From a checkpoint of a small transformer trained on Wikipedia.
Size: 8 layers, 4 heads of 64 (1 for keys and values), MLP 512 SwiGLU, vocabulary 8192, 7.57M parameters.
Training: a variant of Adam for these matrices, 121M tokens, 7386 steps.
Each number is 128 + 24 x the weight over its row's rms, rounded and kept within 0 to 255. Layers, rows and columns count from 0. The size above them is the row's rms in percent of the matrix's.

# layer 3 MLP down (transposed), 512x224, rms 0.0933, rows 403-413, columns 0-223
size [100  99 106 101 105 104  95 100 102  96 102]
[[100 154 138 152 106 166 138 181 166 110 133 117 114 120  68 126 171 147 142 149 157 100 117 151  97  88 167 124 127 160 106  95 116  89 168 143 145 164 158 128 138 131 144 129 122 117 164 114 148 127 101 166 104 131 116 110 133 151 145 120 149  96 139 133 107 134  60 106 106 158 118 109 115 161 148  98 119 111 142 137 105 118 128 178 105 121 140 139 101 158 119  93  99 107 162 122 105 123 123 117 118 143 122 144  80 106  93 117 113  96 151 147 119 113  79 168 157 112 104  84 120 130 110 154  90 128 126 111 110 137 160 149 122 129 142 123 168  90  96 132 126 111  99 114 131 120 144 142 140 114  95  69 133 144 144 121 137 111 163 138 105 119 107 116 106 110 103  84 139  99  87 116 141 141  94 105 134  93 112 102 137 133 145 140 148 149 168 113 176 100 107 147 118 117 166 140 146 164 129 102 193 135 115 124 136 118 157 155 114 116 122 144 146 165 100 134  96 137 123  98 100 154 163 138]
 [113 163 132 137 153  62  99 185 123 122  97 129  94 171 136 120  99 136 102 121 140 121 136 134 139 158 137 140 109 142  89 143 144 151  96 117 170 110 159  99 154 119 144 104 130 114 125 107 169 134 118 134 121  74 127 164  97 132  89 161 124 155 115 106 142 137 126 118 175 100 133 134 112 151 133 132 114 152 128 131 123 156 128 124 139 131 117 133 123 145 124 132 101 145 148 127 122 101 141  76 172 132 135 113 152 117 100 127  94 121 136 134 142 120 117  76 115 156 124 167 151  94 116 113 101 133 124 117 143 119 111 121 140 107 120 139 106 121 178 161 141 121 161 147 142 145 177 156 168 115  97  76 123 102 152 104 132  96 113 150 146 144 109 114 157 174 169 135 118 127 130 138 132 110  90 156 105 107 129 115 126 172 156 143 150 107  91 117 169  93 109 162 126 100 131 109 148 117 130 146 215 103 126 136  91 134 165  83 135 171 145 138 146 101 105 169 138 131 174 163 154 132 134 112]
 [ 97 171 135  98 162 124 135 129 140 106 159 132  94 150 205 135 117 124 138 143 158  99 148 130  92 156 128 127 131 136 108  81 166 110  74 135 153  98  97 103 161 137 181 139 118 138 107 108 107 133 122 119 115 110 161 141 146 135 116 176 116 132 129 131 120 119 112 132 127 118 111 130  97 107 126 109 140 118  87 134 133 154 142 120  86 111 205 126 145 133 113  81 126 146 134 169 161 144 138 139 119 134 125  99 137  84 126 164 117  90 121 124 109 141  83  84 139 111 100 130 136 118 119  88 138 127 134 131 125 110 131 140 111 175 168 149 157 134 151 153 127 141 132 134 157 166 115 113 138  97 150 120  98 130 153 124 144 150 129 112 139 109 151 167 126  91 124 120 156 141 144 187 126 126 153 116  82 106  81 117 133 138 105 157 183 148 112 130 135 148  99 134 101 117 125 144 104 104 113 157  80 110 119 120 147 112 139 106 142  89 125 141 111  92 148 110 137 190 103  85 160 163 150 114]
 [111 145 134 125 143 135  99 130 170  97 144 104 143 107  47 100 133 124 149 153 118 144  91 167 115 111 115 109 109 114 143 177  96 141 153  75 117 160  95 117 110 150 144 137 122 135 104 124 122 111 152 135 158 113 155 131 102 155 173 109 139  95 135 130 135 151  86 134 136 139 135 130 131  93 136 150 102 107 164 139 140 167 113  93 149 101 133 117 159 106 126 133 139 158 149 103 103  62 104 124 152 125 111 150 123 130 172  99 167 144 120 142 111 135 179 140 133 118 129 131 104 116 111 141 139  95 105 146 107 153 127 171 120 167 154 103 135 106  40 145 141 123 158 165 123 149 113 149 147 148 114  93 142 133 105 103 144 137 142 160 129 158 120 118 139 121 141 104 136 139 146 124 143 141 104 120 129 142 143 118 140  98 130 112 162 122 163 137 118 106 115 156 126 163 117 133  77 111 141 124 206 132 131  96 107 123 114 100 125 165 142 138 147 132 125 134 115 109 150 132 109 145 184 197]
 [146 114 138 104 119  74  98 169 124 117 147 145 128 166 167 107  81 129 133 144 132 139 195 158 127 130  97 137  91  98  77 102 137 164 160 148 143 150  88 133 124 108 111  90 112 124 109 138 148 139 108 101 114 126  73 124 132 122 128 125 134 113 123 135 140 107 149 130 120 129 166  99  72 120 162 126 113 150 124 113  93 114  98 117 130 140 134 129 112 123 158 124 148 117 138 133 108  95 142 144 111  86 161 139 144 120  92 133 141 154 178 154 148 126 115 108 124  99 138 150 128 125 142 116 140 137  97 149 119 123 148 130 137 123 132 173 119 144 122  96 149 120 107  89 102 114 110 102 122 106 142 162 112 134 152 116 102 133 100 152 100 134 140 158 123 101 128 116 117 155 128 118 158 119 140 125 100 132 147 131  91  99 115 125 112 143 130 138 120 108 136 120 146 145 102 129 151 117 140 131   0 124 169 169 136 146 145 156 110 102 134 110  75 138 145  86 110 120 140 121 117 116  99 134]
 [124  95 157 119 147 125 125  84  90 144 171 118 102 113 168 117  70 152 117 112 124 158 152  96  97 153  87  97 176 113 119  96 107 104 108 121 168 102  96 134 148 125  89  75 144 108 117  90 110  95  80  67 132 134 132 146 137 113 108  90 144 142 120 152 117 120 115 144 128 125 107 148 134 137 163  95 170 108 138 107 130 170 147 141  96 135 147 101  70 147 166 126 140 122 120 154 143 142 129  98 153 111 160 116 149 101 142 166 141 106 121 103 155 166 117  96 123 119 156 124 114 137 105 123 121 168 105  52 106  91 124 109 120 149  92 150 146 130 117 116 116 161  68 102 119 119 108 149 117 107 132 154  91 150 142 107 121 154 139 146  95 142 130 123 131 137 136 115 114 148  99 147 117 133 133 159 153 127 113 139 113 124 127 114 141 147 109 130 174 136 151 140 164 124 124 138 107 105  93 138 143 121 111 170 146 162 111 135 110 146 105 102 162 103 132 161 154  76 119 139 154 126 134 109]
 [135 154 147 148  97 132 122 144 151 115  93 125 118 135 136 132 125 174 137 129 151 114 168 100 159 140 156 101 119 151 132 178  75 113 116 158 111 176 205 154 103 163 146 148 108 135 116 155 114 115 122 149 131 112 126 122  82 120 119 122 109 145  88 119 111 124 146 157 118 131  83  95 128 113 164  82 116 153 113 129  82 129 143  84 116 114 126 123 132  79 133 145 115 128 145 122 159 128  89 113 142 107 137 149 120 104 108 129 110 107 123 139 152 153 123 148 110 103 137 151 174 111 133 142 136 111 108 153 117  92 113 130 106  93 106 132 100  94  95 112 122 116 114 128 119 115 127 128 143 124 117 183 121 108 172 125 153 133 118 122 173  70 112  68 147 166 113 163 135 125 150 139 105  85 142 130 157 113 131 128 110 144 132 145 120 156 136 116  62 157 131 124 166 121 153 147 128 104 104 131  71 133 122 103 109 138 135 145 110  85 125  77 109 109 176 157  89 100  98 103 102 130 121 115]
 [149 109 124 175 140 131 107 113 142 140 171 128 115 162 186 131 129 120 122 144 131 138 161 143 113 134 190 141 153 141 146 113 130 133  93 166 109 138  94 123 126 134 121 131 152 131 144 122  99 134 116  99 146 130 118 135 118 116 126 103 119 125 128 124 128 131 142 152 109 104 129 134 105 117 189 138  99 130 129  94 150 125 156 115 168 121 143 127 106 140 121 115 160 117 154 114 154 134 150 149 164 120 132 121  99 123 111 121  88 104 129 134  83 174 104 143 123 123  96 117  93  99 143 122 165 139 114 117 121 128 131 177 102  77 152 119 138  97 221 157 143 128  79 131 169 134 138 104 193 121 139 103 120 143 129 165 131 126 104  96 124 152 149 148 102 126 128 159 114 127 136 168 160 107 118 119 125 161 116 124  89 182 161  95 168  75 109 100 117 103 124 139 176 110 158 137 102 144 115 136  67 124 125  89  88 133 163 106 114 130 119 156 117 104 117 166 147 175 116 145 120 112 135 135]
 [151 120 115 175 116 155 133  81 132 137  96 115 162 140 133 146  82 128  95 124 128 116 118 130 146 105 154 114 116 165 171 134 140  83 133 158 126 105 134 129 169 111 172 175 163 101 119 129 101  91 126 102 104 137 145 146 150 149 146 147 114 102 164 111  93 162 163 148  86 159 101 144 122 116 103 134 137 112 164  99 110 132 138 107 117  95 120 106 122  81 131 136 140 142 106 124 161 106 137 138 159 146 127 109 131 127 122 143  74 136 147 155 125 131 156 129 154 109 115 119 108 133 102 169 163 119 143 110 111 120 143  99  92 179 122 138 184 131 167 165 124 154 146 123 131 114  92 103 114 122 128  98 166 123 132 162 124  98 150 131 129  99  98 111 171 105 127 138 148 145  97 154 123 167 165 113 127 154 113  79 163 109 117  97 100 153 111  94 129 119 134 134 120 110 188  89 109  99 129 102 143 116 135  70 172 131 120 147  94 102 102 140 131 144 167 131  94 150 124 113 148 110 141  96]
 [148 141 110 128 118  59 135 108 104 159 107 141 133 124 120 142  73 167 111 112 142 130 184 116 156 161  97 102 103 125 119 139 106 108 134 105 129 124  96 114 122 152  93 104 130 134 121 141 151  94  83 130 134 106 179 144 104 162 125 123 166 167 106 107 105 112 127 101 192 117  77  99 110 117 170 141 167 111 130 119 155 134 151 178 159 168  87 125 118 115 119 108  96  97 117  90 159 101 151 143 142 146 140 131 115 121 172 120 138  95 152 141 138 112 149 115 121 104 134 142  88  74 139 119 121 146 134 160 130 147 112 124 115 113 170 147 108 173 123 128 106 111 120 158 130 146 101  75 126 144 139 135  85 138 124 127 128  84 149 106 107 113 161 144 140 107 118 147  94  93 160 153 138 113 137 122 135 144 121 155 158 111 115  84 120 143 139 146 129 147 166 113 164 125 106 115 130 157 147 136  99 154 111 102 124 142 106 137  61 143 123 150 115 132 106 150 158 160 143 121 119 167 133 102]
 [123  66  88 105 129 133 148 133 132 117 122 159 135  95 108  89  84 115 173  82  86  91 162 118 148 151 118  95 140 143 137 107 174 189 136 146 124 135 168 135 100 115 145 146 115 165 137 148 109 148 122 151 132 155 113 106 120 125 121 111 112 158 107 155 116 112 139 102 146 113 146 140 123 126 118 108 107 138 126 127 128 162 123 151 137 156 116 128 132 100 134 155 150 104 137 112 142 129  95 150 131  97  91 131 146 117 114 109 136 102 127  92 124 107 112 170 144 105 130 194 109 148 123 162 122 124 120  99 111 125 126 128 122  88 174 179 150 138 117 101 134 114 152 139 106 114  99  76  97 115 155 160 117 158 131 152 128 123 151  82 154 150 194  94 114 144 132 176 114 107 142 102 103 107 107 142  92 147 156 141 112 170 125  94  85 131 124 111 145 127 138 128 127 108 109  76 116 130 122 157 112 179 113 124 138 138 107 146 129 166 132 127 136 107 153 107 141  88 147 109 131  61 109  98]]
# layer 3 MLP gate, 512x224, rms 0.103, rows 404-413, columns 0-223
size [ 95 107 105 109 100  97 100 105 100  99]
[[150 169 142 166  95 137 113 101 125 133 121 157  89 190 123 122 149 116 158 121 101 140 119 163 143 140 124 130  81 120 152 154 131 154 116 158 150  78 108 133 113  95  79 139 139 149 161 140 113 154 110  91 106 131 125 147 118  87 148 190 142  95 114 132  73 134 119 128 132  91 152 130  98 107 130 139 153 113 114 119 150 110 145 112 130 162 134 136 138  83 123 139 124  97 118 192 156 118 146 137 152 156 113 144 147 170 118 111  90 168 179 132 149 120 106 113 123 122 108 139 139 173 110 130 171 112 114 120 141 135 137 120  85  96 153 126 173  73 147 139 103 127 122 110 127  95 124 125 163 102 152 123 124 110 124 100 138  79 125 132 101 103 119 124 131 142 136 165 167 157 136 151 129 123  88 119 144 122 131 143 155  95 126 134 107 111 102 133 126 141 125 151 107 134 120 138 142 103 140 160 161 125  64 188  89 140 141 106 114 143 112 154 114  99 137 124  93 105 148 115 100  87 129 109]
 [168 110 143 156 125 160 108 142 175  86  98 115 132 125 105 146 104  99 140 112 110 120 147 147 109 141 138 148 126 157 112 113 106 157 126 159 128 152 132 133 116 109 116  93 143 107 128 108 151 196 124 130 164 116 105 122 133 119 121 129 147 113 142 131  93 156  95 135 174 113 131 119 135 131 125 146 126 119 139 119 145  91 111 143 125 124 129 112  90 135 162 115 148  89 145 130 123 120 131 116 148 151  91 145  84 176 155 157 105 140 144 122 148 113  81 146 141  87 146 157 130 155 140 125 107 145 114  96 162 114 105 164 156  93 126 144 150 104 117 154 144 154  95 106 125 101 123 168 185 129 107 131 109 141  90 145 116  76  93  87 122  77 114 117 110 117 179 113 149 110 155 129 154 103 108 145 152 161 122 137 112  88 140 100 122  70 129 174  60 157  84  97 171 149 127 133 150 114 134 143 129 137  65 161 113 149 111 149 137 102 126 132  96 125  85 137 117 114 125 133 137 100 135 138]
 [179 107 143 132 167 147 139 132 118  63 141 118 132 128 116 122 146 114 159 143 121 134 124 119 104 111 125 127  73 129 101 166 137 138 167 166 137 129 136  75 105 115 123 116 169 152 150 136 140 118 135 145 132 116 151 135 102 135 161 113  64 121 125  81 120 151 126  85 133 128 120 117 129 154 103  89 125 161 109 155 120 138 151 149 113 149 120 167  67  63 126 140 112 138 136 102  90 134 104 151 140 130 122 161  78 143 167  96 151  66 139 119 120 152  94 138 105 138 133 146 130 140 134 114 157  95 139 111 150 152  99 125 125 182 171 115 114 104  82 130 151 102 167 152 112 112 143 126 125 155  86 116 140 149 156 111 132 146 107 108 135 120 133 103 135 134 157 126 165 126 140  69 121 106  98 156 169 147 116 107 120 161  86 121 129  89 168 133 120 158 140 151 124 144 126 117 144 127 105 143 173 111 144 145 133 133 142 112 137 129 133 103 130 169 127 170  86 135 159 118 107 152 140 104]
 [156 136 146 138 137 138  78 158 102 124 122 170 168 120 116 142 128 108 115 158 132 146 149 113 154 133 145 149 118 144  97 138 162 131 166 171 120 107 190 116 155  92 138 121 125 120 111 125 162 128 118 166 132 183 136 154 113 130 129 165 113 119  95 148 118  94 129  86 165 132 138 110 130 134 134 119 101 161  88 110 111 128 113 172 129 119 105 148 130  69 168 103 140  82 131 107 148 140 144  93 138 115 156 135 142 119 156 145 153 110 137 116 102 129 172 114 114  92 102 142 142 150 185 112 131 153 153 134 143 145 140  94  99 109 206 142  88 153  87 101 130 146  97 118  92 135 126 101 131 125 138 151 155 133 121 131 142 141 105 124 166 126 131 157  72 149 174 172 107 127 132 100 163 140 124 154 150 117 159 130 126 101 101 127 158 133 160 158  87 160  93 144 163 139 129 128 166 147  94 111 127 141 133 147 152 143 135 136 136 123 129 114 145 100  75 121 141 143 132 128 132 120 128  80]
 [148 159 183 133 122 189 102 155 141 136 121 175 169 102  78 110 121 113 124 159 133 138 124 154 132 162 141 125 120  97 138 123 115  97 124  79 159 132 146 134 114 126 130 133 158 156 123 118 145 163 165 145 120 123 150 130  98 151 172 115 119 133 108 109 159 171 120 135 129 162 135 130 161 145 175 162 149 143 129 147 116 119 130 126 109 118  95 135 142 132 109 138 156 128 143 129  95 125  81 143 136 107 110 150 114 141 131 126 131 129  92 169 126 131 134 143 147 139 105 152 158 113 153 108 177 109 155 140 140 163 121 105 112  93 134 183 135 180  87 105 136 117 130 171 138 164 138 147 186 132 157  83 139 159 146 112 157 126 119 148  98 107 100 122 143 108 124 115 103 177 113  82 124 146 146 145 159 115 102  67 115 116 103 139 159 120 159 160  79  82 129 181  84 131 118  89 119 126 145 121 123 126 119 129 123 145  95 136 145 166 142 116  97 146 108 136 130 142 123 107 103 139  90 125]
 [105 130 132 163 119 138 130 122 120 120 138 122 114 146 138 172 113 125  99  95 129 129 114 127 101 144 189 129  91 110 137 149 113 118 140 132 154  96 131 101 142 151 114 135 106 128 159 154  97 111 119 115  96 131 132 147 138 179 101 175 117 103 144 125 151 135  81 133 153  87 156 178 128 101 143 127 104 130 126 156 173 156 105 157 148 148 133  93 126 135 141 134 119 141 104 138  91 141 117 159 134 126  60  96 129 113 118 137  93 137 158 160 137 145 162 168 184 143 107 134 131 126 133 178 111 123  98 154 132 145 112 131 180  78 139 119 143 117 134 168 106  96 109 126 152 140 119 124 141 111 106 116 146 175 140 101 184 103 131 118 100  83 129 142  97 122 135 117 142 119 150 147 130 115 133 146 121 165 136 174 134 147 114 116 142 134 140 108 129  99  92 137  60 181 122 111  89 104 113 122 165 132 133 146  71 150 157 104 144 168 148 144 131 137 176 117 117 122 125  86 143 160 131 147]
 [116  61 117 134 126  98 122 113 104 121 140 131 146 165 124 131 101 102 133  74 120 110 117 122 170 118 129 139 121  61 151 170 141 120 131 112 123  94 104  94 124 138 152 143 151 158 128 117 108 162 149 127 115 100  93 138 144 136 115  96 114 175 142 114 109 142 119 160 122 123 129 165 147 184  99 168 131  95 131 115 162 138 150 175 112 120 104 132 163 142 140 151 135 129  98 145 123 128 135 119 108 143 171 150 123 108 129 143 156 155  86 105 145  95 146  76 129 173 157 147 128 105 125 134  97 111 111 136 123 133 118 127 116 108  90  76 133  94 116 106 109 109 133 177 122 137 138 154 132 102 156 129 165 141 154 136 126 126 138 138 137 112 145 159 133 117 117 127 162 118 105 124 108 141 151 163 129 115 124 154 117 131 128 105 141 142 144 117 121 132 173 134 115 142 126 122 131 135 119 154 155 122  45 158 108 137  99  73  71 150  67  96 140 102 192 154 131  93  96 114 159 135 134 129]
 [156 114 107 159  78 130 102 151 118  88 144 149 136  92 141 164 139  98 166 106 121 141 100 134 118 112 127 125 138 124 159 113 144 156 157 113 127 110 137 140 122 125 116 136 139 153 172 171 130 128 131 134 100 131 133 146 171  93 109 122 157  98  96 136 129  81 112 146 157 137  91 139 151 100 140 162 112 190 164 143 129 130 124 123 119 145 133 102 182 121 149 131 134 115 139 103  99 156 123 100 134 162 144 121 112 166 111 126 137  72 144 136 162 151 112 137  98  86 111 155 100 129 142 177  97 128 134 148 137 177 150 115 120 108 162 125  70 101 111 119  92 156  87 129 149 106 157 130 119 106 133  91 100 145 141 165 159 127 106 133 180 151 179  97  97 128 113 155 120 125 142 125  99 155 102 146 154 181 145  96 130 132 120  86 170 137 143 145 118 102  92 117 139 104 132 137 173 137 137 108 152 128 120 140 104 143 132 100 115 121 143  92 169  65 136 158 122 148 129 141 125 121 125 115]
 [150 131  87 139 169 151 106 125 141 143 100 118 116 142 126 108  93 133 109 136 129 119  92 151 142 132 145 174 124 153 147 120 117 125 122 150 156 130 136 101 106  97 151 119 172 143 115  75 176 177 141 109 132  83 110 125 126 121 143  94 131 172 139 146  92 131 115 136 131 108 135 138 174 141 141 152 135 143 119 169 106 122 175 128 135 162 131 116 118 137 107 171 159 160 141 155  92 172 102 124 149 135 112 151 154 146 143 163 143  86 145 146 146 109 140 126 120  95 136 186 143 141 146 143 142 127 112 160 148 142  87 150 141 163 148 153 135 122 113 119 135 121  84 130 138  74 147  81 131 134 125 124  69 142  89 144  92 121 134 143 148 106 118  96  89 109 115 127 123 118 128  87 140  99 135 133 126 191 194 125 148 166 148  88  93  98 115  90 142 114 140 120 115  97 123 161 135 132 147 123 138 131 132 111 131 135 113 113 126  84  66 117 120 145 108 146 116 104 141 122 172 149 162 117]
 [109 137 135 111 124 139 101 146 136 106 136 159 104 102 109 124  94 126 162 124 157 130  76 172 157 105 151 125 122 128 141 127 100 167  88 119 140 160 144 110 140 109 143 179 134 109 171 131 172 133 135 153 186 120 114  91 100 132 122 148 126 156 108 109 157 120  99 107 131 111 162 184 113 106 113 122 130 156 111 117 185 150 161 116 103 160 149 151 141 117 172  95 114  82 109 124 158 118 127 134 101 162 127 130 151 106 156 124 102 102 136 118 111 126 125 113 149 100 149 150 197 141 125 155 138 156 146 145 123 122 162  81 127 144 101 159 118  45 122 120 150 149 120 122  96 147  99 149 111 126 113 130 157 162 125 166 144 178 133 112 151  92 106 126 128 138 123  95 128 132 114 105 143 141 104 127 140  95 101 161 123 110  89 125 130 133 152 103 131 123 138 154 122 158 114 134 122 167 108 111 135  91  93 117 121 143 104 139 106 152  96 126 168 153 157 129 157 169 146 147  93  99 149 121]]
# layer 3 MLP up, 512x224, rms 0.0988, rows 404-413, columns 0-223
size [ 96 102 103 110 103  96 104 105  99 101]
[[101 120 139 101 180 170 144 121 144 145 157  97 137 105 119 180 116 132 134 139 176  96 130 133 126 107 121 155 103  98 140 118 119 121 137 163 129 136 122 166  99 174 146 154 125 117  89 146 102 115 171  97 174  87 121 137 129  91 135  96 119  85 111 130 143 162 141 129  98 135 110 105 169  89 127 140 126 117 136 169 162  96 145 127 118 133 119  83 142 153 122  83 147  83 109 117 125 143 122 159 111 107 149 110 148 147 140  98 178 162 147  94 135 150 162 127 109  95 104 126 112 110 151 133 151 160  83 117 138 164 129 126 182 140 134 142 132 127 111  73 147 130  97 110 167 119 156 146 137 131 164 149 107 117 130 139 108 136 117 143 134 169 159 134 162 127 124 123 145  74 114 133 136 125 165 138  85  90 119 124 103 141  69  94 148 113 119 144 101 143 154 137 140 102 125 140  88 132  94  99 104 177 153 115 151 137  95 115 120 107 116 134 138 145 142 149 112  92 122 119 147 135  96 100]
 [173 169 111 118 136 158 149 145 155 114 109 138 140 156 169 149 103 144 117 146 141 104 108 156 116 150 166 116 137 135 141  87 111 131 188 160 136 146 146 132 129  92 145 168 143  88 121 113 141 120 139  98 132 113 116 136  91 160 108 118 132  86 100 120 139 161 159 126 128 109 131 125 105 117 135 158 135 122 131  82 101 125 154 118 113 145 110 169 130 135  91 173  98 126 112 144 139 105  87 128 110 152  99 175 103 126 129 138 102 110 102  95 110  80 129 144  94 147 113 127 180  93  91 144 127  97 173  76 154 151 103 135 147 127 109 116 116 150 139 112  90 114  91 145 176  80 119 128 142 127 151 120 131 129 119 102 153 123 128  48 121 124 156 119 142 121 128 137 116 108 111 133 140 147 155 156 145 157 173 161 119 132  65 154 129 101 110 120 122 116 135 138 114 103 120 128 169 148 144 120 116  68  87 154 148 106 170 131 150 120 118 149 136 148 126 144 124 155 110 117 123 178 131 115]
 [137 155 127 142 152 143 140 123 159 148 119 100 129 108 112 115 133 110 144 150 141 146  84 109 150 103 154 156 150 126 150 111 120 126  83 151  88 111 151 132 104 139 128 139 135  42 103 136 155 116 149  90  91 104 141 142 116 134 144 190 122 100 162 103 151 108 129 151 114 111 150 163 149 137 140 120 105 134 180 152 131 136 135 108 155 111 112 101 187 164 111 117 110 120 122 121 135 104 135 168 145 148 169  98 117 130  93 152  90 148 117 146 114 117 132 134 135 139 143 154 104 105 100 122  90 139 125 160 150 150 109 138 169 115  87 140 119 137 126 134 142 126 113 116 149 131 108 176 105 129 109 128 102 101 154 138  91  94 146 130 103 147 145 106 151 109  98 104 127 164 158 156 141 160  99  98 126 108 115 141 192 115 191 133 136 135 143 134 153  96 148 139 112 134  94 141 107 147 127 131 139 112 120 127  88 133 108 158 149 116 127 167 117  56  75  90 164  86 114 103 127 113 123 142]
 [139 147 115 131 165 104  92 129 139 109 159 133 126 107 118 107  92 130 101 176 114 150 171  75 142 102 145 143 129 150 136 163 156 128 124 157 149 131 161 101 147 122  96 158 165  96 112 146 163 145 105 129 175 150 121 126 116 123 137 135 115 110 135 170  91  80 101 120 156 147 127 145 119 129  97 126  92 144 131  97 138 160 138 128 108 138 141 129 108 154 192 148 138  80 103 119 112 138 111 129 102 119 150 129 160 143 135 154 159 135 108 152 149  79 151 120 123 118 125 157 182 157 162  99 124 150 146  74 135 168 165 142 102 146 166 160 118 147  89 113 141 129  91  88  88 147 123 107 141 139 128 153 147 131 150 116 138  98  71  94 115 125 121 142 123 102 168 142 116 127 136 126 145  99  76 133 109 100 144 137 105  90 118 100 144  97 155 139 126 145 125 152 144 162 106 109 148  99 107 122 106 125 142 130 114 118 167 149 131 171  99 134 132 110 118 122 144 125  80 151  95 103  81 117]
 [104 154 103 173 108 165 107 159 166 165 131 122 140 150 162 139 111 108 156 124 122 152 123 162 130 126 117 151 126 110 125 104 138  95 150  96 137 116 129  77 103 112  79 120 144 111 116  89 122 136  90 114 113 143 121  91 168 168 136 122 137 152 112 130 163 107  89 129 113 159 117  99 103  91 141 128 150 101 131 122 118  88 110 107  71 116 177 143 145 155 124 132 124  88 148 164 113 104 131 146 101 162 136 113 113  87 154 117  97 167 107 151 154 136 145 158  98 116 113 153 155 141 134 149 115 144  85 113 128 172 157 126 171 125 103 145  66 164 129 162 135 117  86 132 141 122 154 172 107 173 118 134 145 162 131 140 125 110 132 149 105 120 106 137 125 146 147 111 134 115 102 123 152 101 162 152 132  70 163 125 103 126 166 148 117 105 120 123 100 106  96 115  90 159 115 160 135  96  91 176 110 104 109 151 137 101  98 161 129 137 136 121 147 139 150 109 151 100 130 131 121 102 131 128]
 [194 182 124 131 132 151 137 104  97 146 102 156 146 104 136 116 141 128 174 131 141 112 142 142 164 111 138 123 103 140  98 147 141 103 134 122 103  73 109  98 162 150 108 127 117 143 135 135  89 170 103 108 117  92 120 132 126 118 105 145 125  98 105 100 149 139 105 107  88 137  72 117  97 147 149 151 106 118 172 122 136 114 139 159 144  89 109 140 147  90 118 116 125 126  94 133 124 151 106 148 149  82 144  85 128 111 165 141  93 170 119 128 165 171 131 120 114 139 150 140  77 141 149 119 208 108 118 120 141  79 138 162 176 125 154 156 150 106 124 162 127 154 167 115 129  96 162 166 171 147 124 120 142 148  90 129 154 105  80 141 149 101 126 122 117  99 131 108 132 141 123 130  98 101 132 152 130 135 123 119 124 171 150 154 113 153 127  97 105 132 140 153 133 129 137 124 135 151 143 130 132 130 143 112 160 126 121 112  99 133 105 131 169 135 160  92 114 159 156 100 173 116 128 110]
 [119 107 168 164 108 147 104  86 122 126 150 109 118 124 120 120 130 116  93  88 144 127  86 127 118 115 107 155 137 133 136 139 121 129 122 166 126 188 166 118 128 152 164 112 153 142  93 164  84 146 124 110 155 132 126 115 161 116 127 153 123 158 141 146 113 123 172 125 133 124 104 147 111 109  80  91 144 129 112 103 124 103 134 151 174 119 132 118 132 146 188 132  95 143 117 137  66 101 119 184 108 139 126 148 123 156  91 136 129 137 162 154 197 146 153 155 142 133 123 157 120  90 116 130  87 144 120 127 148 106 146 165 137  69 142 123 147  74 140 174 152 114 144 122 116 125  85  96 142 111 105  92 104  99 150 162 123  86 145 150 128 131 123 131 158 135 145 131 154  97 167 120 147 113 109 124  98 123  78 129 158 169 118 135 124 116  88  94 146 103 151 123 153 115 150 136 131 161 121 153 134 144 104 107 100 114  92 119 109 146 116 121  87 116 123 138 115  99 102 162 104 150 102 127]
 [100  91 100 132 132 141  88 129 139 154 108 106 155 146 146 143 107 114 107 100 114  98 116 117 117 130 121 132 123 163 144  77 107 132 135 118 114 144  94 123 102 105 147 139 142 140  83 137  95 126 106 101 157 160 120 156  98 161 129  99 145  90 125  99 143 122 131 129 127 126 142  89  74 150 118 135 123 156 127  62 135  89 138 142 120 132 110 146 185 114 120 126 132 141 161 105 154 103 123 170 118 123 111 102 149 106 121 146 169 173 113 122 140 145 170 118 153 128 155 128 138 134 147 122 128 107 152 153  92 116 137 122 154 118 119 141 112 119 142 166 171 145 162 157 153 115 152 110 146 144 116 165 184 126 124 142 120 136 140  75 151 142 107 131 173 152 128 145 135 178 113 153 152 135 174 119 140  89  83 126 114 119 146 141 127 108  95 113 146 112 119  96 170 168 118 121 127 211  87 146  90  96 135 142 171 112 143 155 113 178 127 138 144 148  96 140 123 161 122 110  98 138 150 123]
 [180 112 119 168 117 178 139 112 138 175 155 125 139 156 147 116 157 105 184  62 109 163 153 128 137 178  92 136 142 129 138 133 114  94 101 143 163 133 114 147 142 125 123 147 113 131 183 135  62 133 160  96 126 114 144  96 150 132  88 124  70 150 106 121  81 177  92 111 108 159  98 129 144 109 138 130 121 105 146  98 146 127 150 150 113 104 128 142  98 113  90 138 112 103 153  86 130 140 132 141 131 126 145 147 111 108 108 132 126 141 135 108 112 132 164 150  99 135 139  85 125 106 132 117 146 135  81 131 153 116 143 156 121  91 125 150 158 102 122 115 181 114 132 125 132 122 120 115 135 138 138 148 129 128 103 112 161 109 120  93 163 163 133 171 151 139 115 148 115 123  89 137 130 131 131 151 122 116 117 132 155 138 120 155 145 143 115  97 105 107 180 126  98 114 142 137 145  99 129  86 125 110  88 119 147  86 116 113  73 118 125 103 191 133 159 108 127 123 147 116 144 126 159 163]
 [123 139 165 128  94 124 137 111  70  68 161 123 139 117 141 109  93 171 129 150 122 167  90 117 137 131 131 115 156 109  94 121 104 125 148 101 163 118 165 175 135  96  83 157  96 129 102 142 115 154 154 128 100 120 106 104 144 125 176 131 143 183 128 120 137 140 149 168 111 144  96 114 126 112 130 110 113 130 112 149 111 126  79  87 168 153 140 135  98 149 148 129 119 102 137 147 149 163  71 135 113 146 104 121 154 153 125 162 121 152 168 181 100 132 124 151 115 118 146 135 145 105 147  85 133 122 104 102 139 122 124 126  84 151 110 157 134 128 167 144 134 111 124 141 117 151 151 195 146 110 120 116 137 135 145 109 177 126 145 145 120 139 129  82 129 109 130  99 150 123 125 140 167 143 110 142 122 126 151 152 133 164 121 127 103  64 103 154 114 105 116 109 110 131 114 157 100 128  82 156 137 156 105 169 127 162 123 109 112 109 148 127  85 128  90 116 120 125 102 172 160 129 129 132]]